Weights of a small transformer language model: 274M tokens.
Each number is 128 + 24 x the weight over the matrix's rms, rounded and kept within 0 to 255. Layers, rows and columns count from 0. Numbers have three digits each.

# up: layer 3 MLP up, 1536x256, rms 0.114, rows 1112-1136, columns 0-127
# down: layer 3 MLP down (transposed), 1536x256, rms 0.106, rows 1112-1135, columns 0-127
up1112:124076143137119110149085142117136147118115158112151121152137136166117118116125160132114106188127096131140161157127091087167139128130152120094103099144102084099110163156108205154125101115144092112129089103100116164123109098103164103108131168141100138147042148058123119097170114166126149169129110117119129105145118188146124129147145135094162107118130123163099135138145097141110122112137
down1112:136121140120120101110150160050107140166103127145103103127126117123133090150095138120093160113115132099112146119132152142119124140153082154174121129142154118130166126099108098109141141085099124163149144191133178096145121144119113115147145122117129160170117111139107153152102089109144117128114102118128098182132159076096163124128107145156143131118144126119126183115110137111162140113133
up1113:117125130117143083157137188126131090129139144165111092127122156145115143120099108144117087110174116146144124134132120142121122163137111124112121134104111128168102109109122127132141115141123094141134136139132189151171134144131193126107119124127133146128095122098147061130163126134114135156155121109108095145163131114158115129119155124132156142116137114135167170092095126124113112113119
down1113:164113146105155155143134142115114109163104133119131117115138155118140083161097132118126146143131129122121131151124081142149122150142137147126130138169102169075134132143150124155110145122121135162111149153122086106080121139100122100105142122160130116139169105144095176133110147111156118109099130175149109137128136155125117159091097115134110146119131135094117137114122156148149127098103
up1114:116124090125160107161156143140133111170139106119107141159127137130098113143130146072160176117131147130114094129120114160150139140114166127100095120191145128151095145145142132161113125146132124104145122174118137133182081123112142109154153109121103131122130142116130121129133090147139106147107144111105126152108109130098121161128117139134129122113131113115123130150108138113136107107101
down1114:116139125131069114098149147133083142137116071109151152163151133158126145150136107087146152120153106113138140110143121124119098105114137133106132137169096096174146179147129116172091105132144130077145133128156146147133150095132154168139139149129127142153094096103157117108174102088148130117126114117154088096118149116112116111111136113175091145076125161157155159120118098117114060119145
up1115:127158118128130130181128108145137111159120119121106134106148101157120123134138129126163133125106114135116149094112090130081116166214155151140114172130137163111101129208147115129120127130157169118099140117149100081132121109108142121123089105186128152165104106136117144129143104126188148134119122107113126092117115134127160159117112138172113172159125114123145162127154108134109069120164
down1115:120163158157103123129089067120145136089080094133152166122147049128115107180113121122115102100151115132099135135134140129144133123079094110151124123154145113127138140129137118108132117090058158119094112092094173126146155093092132118093170142087159123150170143171151138116157082142120158093122089132108140123105102147119132097121113104130113143122113101111106108148144113140105115169136
up1116:153130108135134162124162114133122145116157121140126121136111148153116151168142131097085134136095148135101135126145158116170150111119123110116123149164133147102182113148149137113159173123147110114145174139127084108144079078107100164112106151151096133094134134088131082106138098113154145120102115134159143149115096123113141124108131199113104183185103129124147161132091103122131136149141
down1116:113133115188082089147129133103105131100127118097162184164151148145141123148135135089137114110142107114118130110155100093140163133141118076148093100108119100109153123153126138140131152123156116158106179096140146123129086105124116125141121121113135114081090117146121126125104083132132098108113145137136120094128111167118148125116150099136119125136183127192116122163117107111119076142149
up1117:153122155121138116130129118144178133127131132092142089119125155137163145119089141161115068133128114173150109150151128110113163113135126150123115179052105124159133141100087162099139112128141120107114112117096093125121138144120131111054120099128118112138100164122144128131120111106102129108148161105129121128084062134136123097125088148101096153143133116136119112174085131086113127149123
down1117:145128171150142154163072153110101165145153152128157112117102193150144129091145115107129155150156121139145145111113110129104144098155131107115146109151121110144142092141127146107132162128123130085128151186123101194097084147105099099153146130125119146145161111140167119123124130138124143142108132076116159131089132130171167152092133073135168120161142129111157120103123110140130154093143
up1118:127140158151133089116078087136128131110147136142146114128117140127133082146177121139146136129145111089142123153121161155140146156099112138110082133130109142137114102152116086136081112130142136126074127119132155124099127111133118143130137135129146098155130118187113113118131120135128123130113137115153130157064122099136119106126115121115097127154142105093128150124121102117150133162145
down1118:145104120149114126148151137133153127150136151120107116143097163110144140099137130143111108118124144156113145119099124138141124145111117151144144145108146097142163085105129172151134134133121137089105108126137095154190134112120196125122096111114072146111110159173136142130137110128134146113154126116109134140126104116123141083182136174113150112149164126120139112139126132127133111064120
up1119:103105135102092139135151098131139136157113139123161145066132166173109149144088111120154171128168105118115169122146123105121113108158105173101080114121091138154113146093111100174125128135135150154125105111144091141125133191178110165180135106127153118150073158142081140089109153153132108155130160073156103067140112142173155094117088151140150157137072132149081130127183090148139155136135
down1119:136118137085131151165148135106117099150097143180119120087136160164174114133172135098105137127107179106107103112076143136130110138105123100132096126099125124103113131174153138140132144180091090173111140132167132125141136187132124102118141150156130148124087081083102186116121085146141157161105105145107149113141126149119164161165147047132114091165137144122135168122102099104125096141127
up1120:113124108126151121159123163080136156130172130113100149103137129124136129129112097123132148120133118132119132097116130129117121133094145156139170129125171122115125134127161103144145119145109121128161123092118107119145096095145129102096125120130104130124135117138116139122121128129120127113123140107158093086148121085144114127130108136124118151132154189142117128134101132149150120127162
down1120:141114139138143160099133124124102120125137127135136142134140171163159103112131144124134118158114118150116130097121141105168120179172100129193118127125127069105138146149119149127145182128112138115107141148133146148113121110115136126113164144140158140137129105121126100158147128153097168142149088145141134111121142121096166102140098141105127118151155152125084113134134142094168130123135
up1121:108177126138080112125099113128106172112171121106086137138147076127104113147127146138105108107107132159144101149107109093083097118167155201148162125117136134098101129102145173121110143117097113091157164124139124113161098146108125125125138107146119133175069122161131114183146155125140108145109103087104165096139153110145165124108120122120129146153164123147130123126130125128124082138153
down1121:112137156155120141105127170113170095153114133105176139094116168085111135111126106149128144060090134085159131077123161114152130108172107125125147166155155113110135191133155143115118145153143084143139094082205192109206110105099128088142167105097119116138130175102123164137152158103127100121144107077111127154156116158104150138146111098127092127126154144136092150119109119066097139115124
up1122:154082107096084101144121123094153106119124145108131112127148149107126076118158142104127138140123107168107143144053115128122139141120122177167125127109148141162130120123130134155142105145123119120135134113162141125104139118120118129095132135087169133101137120155133128147104114133109107138137099119139144164139121143124123110148127084113161123110091126124094171106087147134172138120142
down1122:157144137126159093099133107110093154156126143141138103094116127130136156116138103130118119147143099150174131178190124134141107124168107108111150128119174084131133161136115116124136100139151096145140125102169109148139180129128110166106113142148142112132149109130137165107121129118142103113156127090140128080081129132106117166178166113106102161143118139142104101135127136093127125140148
up1123:103164169083133115052105140139124133138150121096154132095109140138174127154146135147153112150117164115135098144132083100111124114132126113149116173161110140180081125139123119113121124110134136128139134135165148093142118143146140129156121148137114118178140138132121132083105100125112165148138130131112156122139133160139146148108101104132114106134193119087148152140122147126133127096066
down1123:152098097147109119065141100095123110048169126114120126111166104145156132113144117108128100171114151143154108124152113101149169135114172126126108171132134112132120128144131113083131138096109137123150157096199085096135184127147147171149152110131155082109111145143120156138107066129112122182139134147169124138118122118137108143129130149093148100133138087127140103120123086107104156150090
up1124:168065112117138147100151181142146115140119107118151108141125150115065132150109112172146114101129154121122118114120114141117143187150113079103133112098127114137171137125103115080151129194083138103115160136137145084143136174140153099136106120116136126138160076180120105117159149098152106116110123108108158115140117185088113121117202126089149098100119140165138110122108132117121099165124
down1124:106099146136145135104105119102115075145168112103117122142132102111132130170130134101154108107118182129117114051157115117110157067142108160119162120171164149103114140064198143114106105129112125118131111146136143113090196082092086073117156107113107136147147168154125138157108124134125148144111131115106185144121148125108096147117110157086116102135135153140116143125145131202134155147135
up1125:146086128113134120115170125169116108117132138105168127152107137149097150097126102133128100111133135158153131138115098137117154107099154104105090129097159140134125102132131113095116111126088109122109100114140129172122127155130136103140125141128129140146143159150104115111122151124134126134129157134159101156137108138134095127139123123115136111118151141105090111164113152117105157152113
down1125:094147163125139134113131105135117123092127140187126115126124114147133096138139145169161116139106115130138163140111097170103143150131151124130116158116135148145140129125077118109162136114108104137131139129105111138126168105083128116117103160123129121090123135115113139105159124129140097120139128112120126140118169115146106145119148125146128094121158125178133124083130116069106143134131
up1126:156104141131109122125143117139144130091127117139143155131139137133137146094121120147126127127131153116145121142139160118127148128159110144141127133126129128114127114138138105129128138113142110152105137147116136101141140122133096146135130122099131119140147154147119142136138101146108146115126133127102094108145148115128127124120116134107134133117133113129120125106141118117141130116137
down1126:184127162124148147126128136139135145106125153137154106115141120115116132123150139135140140119114142127137135164108106114125115148155137128123123132144152112138098149148161134109132115131126134128078124112142148114141093152151118130127126105124163136116130116145110157142109110144112124112097103123117120138137136130118132171119135153129123156119120098148104144125130139121130086139119
up1127:126158142162120137105140132132151112158137130148085126130145116113146147135107135096124111099129108123128154121102148171122166136084147117102088137165107161125084124141147096103116159129104122154088156082128180138138118090082151108157144152121109154170119146146118115112118138124162119145123122116131138129105112131101108121126125114124084100134132141134085086130149142140151153099086
down1127:132170140144101103123132131096105126102117126153158164136103096126138151174136116149110129133098139151125141105135137160076138127151102109130131138108162123086115124117168116135158137112115128124123162104122120125146124062131124107137119099148110135136107137120170141140137090120111157100091137118092134090072139124127095143129126144140140103117097121129096155114119127119117121099124
up1128:218158088147138115124135116138131143075094148124151123112149117113123104129165130173128101185089127119133161111098135156157141131113080111136153115102101114141120140109147080102125153162066121132150119128178087131114126146132149103091103135099089101126080133091133105122118085133158123141117133130111126141094089078123111128104121131100147107164156148137166160142068152101142115130123
down1128:115128114151110103139182136129103115116150136121163084103131147133172130132105116075174124110126144125080098116153150087111121096168140116094142190103156135111093116089120110138143121121145112182136108080116147148073102159093164125155128144131137134123103146146082174124098114126155124130164139117098125133141108121111114146126124107117125117116105149131081091117166148113117097137120
up1129:131133145098154114106157109113130151121127145113132172125063122172081156147128142145129103131116136147147096103136108115113134171132083143157109128145131136144143069160150138144135140164131132111162112094137117134111109138122117124075119181139151114160133164132146113100160128115163135105151196126134147096133131102123156104111119131154115149091104122111148114136112146131118142092137
down1129:121135101155128109113167154125133140129145122089145154130127128083132144161128112156121144119108178135135158161103108138108125130145129125117137084165148153131099118134131128096148128115118158127114121128152131135124120155123159116137103142114135134092127129143146126134165121145128126112160128162158097116082103153146161117113133071075097140131106132084104135130104135102132106131174
up1130:141162194151123112108110048152115140081131144148157111103107183148119103113156166115140146076135124129147122088148160144116111157117126129131175151113108175129114137125138118093167123156058153127140112161131097163121116115104120158116154119117149148162160145172112120127147124128175105117120150133138109142144125119128105127121138140128105133148090146103134141154116144138175108152177
down1130:152121109130185156186145143082103102160101120091141127122098129105095097123116087129144152122128114088137105127161130153170114151154081133151139140101176098139141101192123146115156161144142091113110180171076117138090129130172120142114159147097131125111104125132135142119105125100133150124129101147142151092109135116116152150088141107116070115137105130097118126125115138133157135093139
up1131:169144130183141110186146122188108118140090146109128126086133184155125124134074156080133137146112114125102110124108152110141154141100113120062109135091126136185157159134084125091124163124147105162112090114107101180145143137095146105148143108106130064150118133118144146140137142096154159107127117137142118135099156155130087131138136150104102115115106120127140113114140122139122167164136
down1131:152123124122167119149146150150130151122113117106104119142092114115136115131162127119093154119151106130128121141180090128144114129139111114163116139126144146076144143151145131161108113133184116123123119120162135133148075088139104138117143144153141113157136103126139118102105148134119112169163108142126130112122077127141142150100132115165121103113122157112120127115124134132120120094102
up1132:114099184117123113160148130134130087094180122159103062147149120080141157148122141146133115131138120127089153118135153160119072149166147151124149073081120146160104123122152104092109119169139080126110096128118132125170117117079118139110137128157144101116118094126156154120154132128157102148145141148106119114121104137130145140156134164145136105153108124136141122135124162123143109096112
down1132:121064089102155139142155093110160144108112140138122094061104172117064158136167083117123132120130101112126124127110180145133135118115163090156133114119093134130113104152148159153180120134157106176099109111146166139155161108129113133138158116104140136126118130109142140098119123128152071089162134168143131109122140151116182123123135179090109111137138169139143151129131077135136125123089
up1133:139128102131106129158162117145138137112180140119155127098171105136122084182080153098109125132164096119142115148137101113171149130120125139131136131158069187150105090067108100143122131161128086066128111116125144148142108157123142110051101103116057133135154114079138094168100073126168135092133193101132095113134134129129130110133150127110138144137069149075174167140163190138186136134133
down1133:108124167141111131147154083148110187111105113122146118165126105108162126118136175149122154114143096108151127149139096141103110146090140110150112136137126133115142120093086128140134133060104163127174144131093142134112155107161141133107121090129133100146170123120118135094140121136094107128108112156134119157117169130134077137092146119150129129168122156136089132111148089130121122159133
up1134:128128099144133118102144116115140083136073139084145130102152134133124180128118129127104093131132129169089121137176151138135162128118106119143169120099177146095178109095130102121161142121162144153157106108137161207065109133152202109126133170127051037135147144126169174139189167117132172156146085125136078138057116121069058118156132132122127117101155069115168187097163094167085124105123
down1134:114135171132072121117149095145147082137088121163107103141078152136086137146177141113126093126158131118125096123098108130138072155115146132172168097134132128113115165154135141127145130130110095111131134113101166087148180100125114083109169121128167126101105155165156121112125138120082132112137155174115138111141144141120100063148130144102096121171118136113126147164132102118191158170109
up1135:164156131149085133139099170153125128116157107161141102123151106121145128154141104119108156141115124087151127084113149080160114113140130149140111166168124136106114081114119127132128122128162126088097092164130080147128137139129145119127120087134113143131122119141137117144106113139193141135125166143100135129101149124143136112114153133110186150132161099107129112113078078120118151150134
down1135:083143131112106092117123133124122119188114108149154128122137087166097083108121126116105133087135156144125141157108112121127177148144164092139148133132150159058108137109132146142132116128194107122149140125119132113150123090094157145127123077138156117127106159153171128130148117086133125110131110176115138105119145133118129077133117189120150140128099093117151160140149127089140133132127
up1136:099115122117163104144129089135107183161154150103118150148159116184089149205102161093115117125081126107081118139105089103096141122099141137128140159123143169125123086111188131092126158078101148103137108099141095119187081145130138149096155136146162093135116060144123094101130125139094096131115106130144154082129119148093104135132145123133165125164119142117094134131115157174125162131158